From a checkpoint of a small transformer trained on Wikipedia.
Training: a variant of Adam for these matrices, 332M tokens, 10123 steps.
Each number is 500 + 40 x the weight over the matrix's rms, rounded and kept within 0 to 999. Layers, rows and columns count from 0. Numbers have three digits each.

# down: layer 9 MLP down (transposed), 576x224, rms 0.0426, rows 508-542, columns 56-111
# gate: layer 9 MLP gate, 576x224, rms 0.0432, rows 509-543, columns 56-111
# up: layer 9 MLP up, 576x224, rms 0.0436, rows 509-543, columns 56-111
down508:527493474510400537504469483507506475484483558534529502452513523463488515509494503559516527523496471462492437523496504465474466554512564471452566528478614576461518493493
gate509:517513522478508462518441528513521476538475468489539488479536499507452440502408489523596517464486508480507488513490448514491504512516489493534510525470487496534554502465
up509:503528457460473540485468499524483535459561508502501494462551454507488499489439541572501514506469519510521481529474540434486507425501562486502458457495527504474508494535
down509:517523508446483500537515530473509505508410510507542466553519451525546496481521472478499535573501489459528505462534493494491469543509423508533541469491458488502486492534
gate510:502465447534520462483459502554524561508485498468476521481512534511428522530547503545483446517485501527438541373470535475533509466509493483475464607388528489488504467488
up510:547495481503539542526574531461588541483489529501476538532482498505540478519508518487509546518555470472540454516467450528434404493545501575564545446520519490569421544545
down510:572539483535560544524499601486562472528544503473571506487465509480487557473512469518541498550481494477446525535504511494380506453529487546499446476468524482479532514552
gate511:550484473531502538507529490485518557529429514463456539513505476514543509542428402506462482522452473482573521584550477450479548522552477511509527568508551561572498499535
up511:479505458489559448510489526430519540591488487522492474538521525460524467581477593489530447488427476465396478458499525419523543526504528429521539492466418460389549468506
down511:548461545549490559512421561509500483476515552497443599511464522547424536457469496489466471409500510512454507519492438491486490517514448525519523527508485509517495490540
gate512:503512474472505473454444457508469520549505490477424501499539489430507460512520435537469507474462545515466507454498434529472510546517528495532505450556526485522481530484
up512:433415487513512518467509538476533456543543434461482496481574559479532465491515485506458477531520518496502552531539502522507524477492494517491566504465494517490493508527
down512:455547467436508458443525478519526529497513516504399593486515514554520503520547528490465494536488504556550541484506469508515513483519518568528572556521524510525491508491
gate513:473488400538462544497537462516531460627497574520525477461541504513555489496422546516460521499535475515473483463442501571510502479526502491581526514513546493442544485511
up513:467412509515436524442535463559533544464494536486502434456503565494486463503523483490471545497535534449522475444473443483546544482488502554530549545421466491449485519473
down513:576578529477504471545458546492486434493482461577440536502463422439484560545512435491508481537498491435497477460477504559492586455426471465540499460486484484571518493425
gate514:531479478511536503516464509533450488445562537511495506496541527496500500513551506522526531499514495439522451455482486455465455481395527507480566579488456533497451525498
up514:547470411511512450485534510451572547510512478572513540525538420520484556500511517465552508525463522557480526497432477520477548465485518517461579432470540556559486418545
down514:514426485446470502519523515493524592495488509526392504556518465432580554474548518468560446498544513480491505495510497403565504429501527477503469538489484477444499441580
gate515:455481535480449480445489506433508487509515490552444473489551489520543448486463409593479518528523568493547508523572491610572454480468537500529473475516543569529506466496
up515:501513522526473477424490560536515461454533457456510487474552557465505426564452496523519549504476438491515435456503474535464517536516583546493548507467503456488462499466
down515:454491560460555576481430486489482479520524516462549518488481520448549427534440461559486570530570512479513492529539541450426420503488475428460524548480477602469498460536
gate516:478461440556492465492535601475493450462497467474493484546461528562456560511469501553459510463542444439530501534464431504468503500498536594526535572499488474601525547482
up516:527451486481457479560520519565554462544517485496554510484557484450508559494549478517562529500575562488435536485473472548506490489484508484507494470534480521555469487543
down516:488520571522493580521586502469549457556521545562506519586481428484474532478497453561402564445492476452505490451474516491508471513528543499494450489525456525503494472535
gate517:515493414518524494528527497519513561408495531554435532495467519501497455547537422531490564492458473512460517458488498373456502466442528477513493586478494467529484546503
up517:520490600485458453515539456517475526513494518520517533459461387535575521559421581464496487539459508484435532484584496446479555538489509482466488520463517508438546533512
down517:505473570455468505510503454532524497557543536559513486505493427475491482501496515529540492568514447476504547524466484561477510507459505593506507530606491570579477442477
gate518:487417477484415514516523447525507489442488550558476496471466501513512562482539547542482453478526498548571519436486486569490514481495515459496503502474469561509496490500
up518:508540479455469518459474442519456459454483506520526624564429508550537529523534484503493525433484514519535502486422414507548550469538500474506438493572512513484441520474
down518:510447551470496434532483485502521513527491553553482486520536552508489435486488492447544517462418522553556483525513583521552565442512506497542505470532458433540518479457
gate519:484487483461469444541453526497534484459531540481458477485438589490487483510520526461509415480515498477478467522513484513578497544424519450420526512503493516528474547494
up519:528522503548474499559476484501575494567418487458460547521529458442534495505489528473517568504458468459446529466448483565491481426535511435485518497458480512533515520442
down519:529506421500511545511511466578518451512509580521482513491546571491442529505472479468518558461510451503518497463421468526559506509515497477492522543473474443454554498450
gate520:503530555528563462549506427522561501456498544534487524532545467504502490566554480499464454424491520486500541514574466477519416476527566462528602499491516471524473505487
up520:467530461484446551452489500483487571447496498595502483537522510432483503564559499511502440458489475536500471542526402501448534452464542470533465445477540471461506460482
down520:497456521472499493565491515568577498465509564439522453464540492445443531491493492415468495568461483517493515448449526516520468508468456466478574524487508577497504532532
gate521:502430529448485586504457449562441544495507467503447485482476511529477497477549557531437478471518588550489546620439545560448447479454519534498559551518527528455501471416
up521:456478510448498445494494489458484496550508516499472592571484512494493506492514517470546509507488508540533546499502487514495414446578538567482556538468508487516536493471
down521:506531451542476448505527485517506492513463514468463471426446475522600472522463475490457462540431467520517553577427472558460444518542470481528513505455581546534522464452
gate522:541527479450519576470491544519558508481546454516467551513476499457600533490519472539557495473494525536476518516455529538539452435554411498506492486539486493521500491514
up522:426462452463479509479515495525520488576553558469500566435519460481538502413518519506454516516528438483467543477514464511568503514477563522496508565544503523549494479506
down522:499421521527469487520501441535507514540442532513503491449482484496492519483493495495529458382551505494508546539529498631495481460462514462530531420559458515531520461526
gate523:516447446586495488436540494539463578461530482467478513478505533489451500462557496501558525515522510455496558522467436455433435422560535494561432444458445413425477556502
up523:512521437449476501502517541517504444587491551495473481480474430587515499541483430543467451506470466493450535571520522506503465490511530482387471490509467533541483450510
down523:468523541518522480443509522511459558547470444439503488468510504452558533485544496478464516556491520445460492471500385433475527522481493484501480464461484443503521530504
gate524:472496498533467507499487514492561509504409511517501469506505412480478513470579471460539482509529467471529493525512492531445450474505524505480454480482445473532482519481
up524:510491493529526491482534504457402478491550412453489453453496475538483493454485476469484445494573551517491454494540526518473548528574471460474566463471550535536475514483
down524:542443493460500505554503557555486542501525535461414459498464561435504478498520412489451481573519431484502496584476480482464527412474460478524543483513507527518506484483
gate525:484496446538532517441482577546458444455538513459473497512470524487532509477403444537499490545530481488520436435410549452523498524542528552425488533543513493509542535524
up525:569491542416475471423477492510511493476504541508487542448506518521492464560566550513423529538502461513469525469524469542490508384494502483534466466461542473433420465492
down525:456541441545472477580479495493510411497557424461425557498461478460527485546494453596545511626503487502490453430456498444492454484536542481475544534522520542498484452432
gate526:492556527440484503513451501569481402461501576503501469495489490423455478471527508447498542515517527524516507433436512554416428479561470580459557551506540461633466440527
up526:535563386521459458431530460474519575506524474567489517500549545517491536502548463535511472551456478508446481469518519543564476505455529525441459445448480529528560478562
down526:534502497524465482500558570445486529461500518424409495571570525432506482501473577490464498483544459468529515524507405481469476528524489516466549522449525499529500492560
gate527:502494539460489502487504448485566468432412520570474543559516513430453497508531449528460438608432485500447538516562535459471506509504557435477491494492448595550518486492
up527:542460479447484533456465556396534526547529513482466498570514476488472574488480504493558505425466518579432579475487548431470449507472429493480476485435585507510508533515
down527:516532528495567448481559534519485476506483561553546476533554497453471557469571516484518520464539511615470493461472527529544522540519557496508446421483506506462483524477
gate528:498567429528466485515501568559559548479495529496486501460544443457486474486486447518482527500479424425495533475490495510558471432568483554438496509473519487591476501494
up528:547531468394490432502559509539535518554502531545535501575538528518517548495551403491472504437529489519450519498513490414573475458562515451478547534500475473525487477501
down528:512434524583588498521455491520464509537513427557479536464455408442489543575442582475476538562465467557558423493492458550477528516522462507487502510516487499461526535580
gate529:529538475525453474538516463525545484472527508496509495503451479510480467484446546512494453476461498558540441433448496472498561482522478477529490556491518484511511550474
up529:522470483565525525524466435520522434452499498549494462506524464533481535506358448503467487508470498551444502492492446549533490503468520492507549416474503460508426515482
down529:472496449454545497513542511500495447499576443411492465486387446465557541515483517407508480530521533507496483464480423496486478523411525490478541473552495476515506521436
gate530:473502534504489507542475500493505532507458487470435527498463484489525451563561437558432467568579507533437467416568488527492505501529517476497543527466493532549500418551
up530:483543592538513476542503539457504524532523491493533473450476526537456515550439567545438434482547468434473566505535419482532560569529476397475516471469459479528464499662
down530:502537576486499548475484556504535566503517471379493511501557490457454476559536502478530477513503439428466498501599485500530541594534502445443443510515483490479564488568
gate531:465496521598400513463488435450565470402521457474438518512433538545460437477445478498466548423491522546409551488484503550573454530491461459514415559460531528494574507445
up531:455447424552468517503489514501492405529486496412531554543481558464585541515489510455493459515442498492458453531499480507562505447505526499488480562536481479448532564533
down531:477461498495505521503484551553521512474475439481541541491556477589461546493458557504554460541474539579552478554514507474537516486515511463571510553457495448504490498450
gate532:421555527517597537488501508476472515469501460564498505447523486555492513496521476548453540529517520488521526514518564453496496517491540588472510515521549518467531489508
up532:534512429479448471477463478606508452534545513499530547446519541488535510487514519540479509509513451453565494482482473491517537499522484483529555500510487475537505531542
down532:449508498545513474505549525517470472523514473501354471546477479565454576567522520487476506484456508530478443482530483499504536457497547514468483513502533564491490521578
gate533:477561494484459449476450429529487469525542505544478483545570503533483489517465523485430505467525560536491570547510498503460532522488563488500500436524506515453477510526
up533:560526489511463588445483514570454447560589492494515430489462499478520517526511512545487449496486460562522520460498538555469452485480558470501527492473540524453532477521
down533:458491545476498447585474505486459530490463489524608489533500489561424471481508502533586488524456526527437508528536536499470542509445510552442531522454525508485423511506
gate534:499460508593467530478475508494596535487524474483462501531484487418523502489511447557487473485502449513531514501524486496554487545543528542509437537501493440518458577568
up534:526493505525499555468407477549559521465493458477495453473500518552491509483529506542543492508435467532501480468516483451504495489438550507556511565451573578476575454368
down534:480597430544479430461488488472543527431505555459579400479426477488498548453527465560503518484539467532493491529475529547545501462528523474448463475568537487472487472484
gate535:483451518405533475455498451460481587569548488504457462502518543597512583562462420567475501542510514507482540541477504524503516495522523444511517482515449552438459491514
up535:556508469430502522501570481477496467496515451580487491444533498489536559462536498490504543458484475409507465526562466588586437579471490467511539511462537456541534506564
down535:551440483481483521538405528532548515510491517510543525510506488484440534530434518460500515512556536511567555478527495497426459492429519486538531490504439486489508461505
gate536:406543441507480446435531457533477514519565452489490548456492534521478497445471568551508527551552501553497506517505531503490470430521502521470488557476476493503488440472
up536:472525576593462484519513446478516495492456514511484557525512514520538550525559525487503534427475523554514489461440543458493541494550528497512490495483548505496544492485
down536:407470421461484460521459474468533536529519458503424468440462470523428524441533532493483505530482470476465620529457515562491513448508452445554560488495509536499453477471
gate537:482617478509538422434511412529434517530490549525448487472442456540458524557545402552495414533466452469517480570581397566549481556399561506508515516449472534468486539522
up537:449527503502516473468559486511477445533451452535494420478538495517545502447499490555520575501558536491514562475549437444468533483503512543456526469511478461482507409457
down537:562510584463535543501428495488478461535494485477485457545498498435514499467577485523489476561449485363517535536477473420580505536520479441509455419437524491443553552567
gate538:472436535590422512490476568505518436497497466511461501510526516451577490559511461486499490499591577504519507538497449413523510506478511499548488559495460420469456504558
up538:499475476535514475467535549484467535477550537475487506528532470419469569485516525489510413499487476480543481503470522484425448582531520567504571402486548456425492456510
down538:514470541587536521551484520425503498489463461521471478501550468512498478580538413526468551503466537569437448538487481457571554465497542510446520502550447496550492448533
gate539:528488524497513549442459454477521559456508515568481453444485519543458604552538478394479446504517484518446538425512473530465477462475485409488411476491442461479512481555
up539:507470434525452496526492455525404525420547478554492461556509472424577441506474499408383460584527472491514479554526458507466447495531465506424464533497486538553484537496
down539:545496499507534545494521503506463517509499466529433452432455432509533484432508447419495530511526524494528503498473613485436509486524503464519476470475526536563488510501
gate540:475464540467454515510438460468508458496556524477467547516521427509441496421478485548485487552491517519526506474527470520527461562505481477538532481485491449467430577507
up540:448422528480417523449388491473496487492530562546505453548442557525487416553500550513448519510493559410513529509524531483488481508427543515395547479487510506504400563505
down540:477452463457512484553510492526561523547517506406667476420546591454463477443486491517526460444457473479472507474511500471501503402441549453511510478513549539503578491480
gate541:490460414415546525469453524530492508550483433460474520479514459557469501561482490538492422523477558500536549455502540523511579510494468466489456498505529501435478451505
up541:462475476421472486449482479514499426545482478519486460511519532475522517541501555569538480475431505534563517468529542494473496458473516439462517521520455528424548471543
down541:507478507504530541497432480537479459504554448485550499497592485527551540538565456489530460532505544518483527458502502422501518530532560555463615501501524478490506474532
gate542:481479509545478548584494509474557468476433511562417533498480463546460438465483522575533569452497494513429558388521484498509515444537542476476464457484496495499533587537
up542:418521485460445517471550501537510457483489545529478477466507452458449500548532538522517580473454515523431540453464503480515564488503563400436437488504439484557523499491
down542:524523518487410434465532549490469475499467518535535565498573509505579519537459460570504542523472586469485492485449528489444504484486494485431526509518567574571505435502
gate543:543501483461459545487484503541514544498447540526444447434535551505539571516447463441485432560477427508498517487507546471477516483489575426483545507541578505572474512527
up543:526492560520459517493460476525518499524418504562512580494470497494538479496477477462531488464491498481530522515528523428547452486444486495431523513484519545413507477498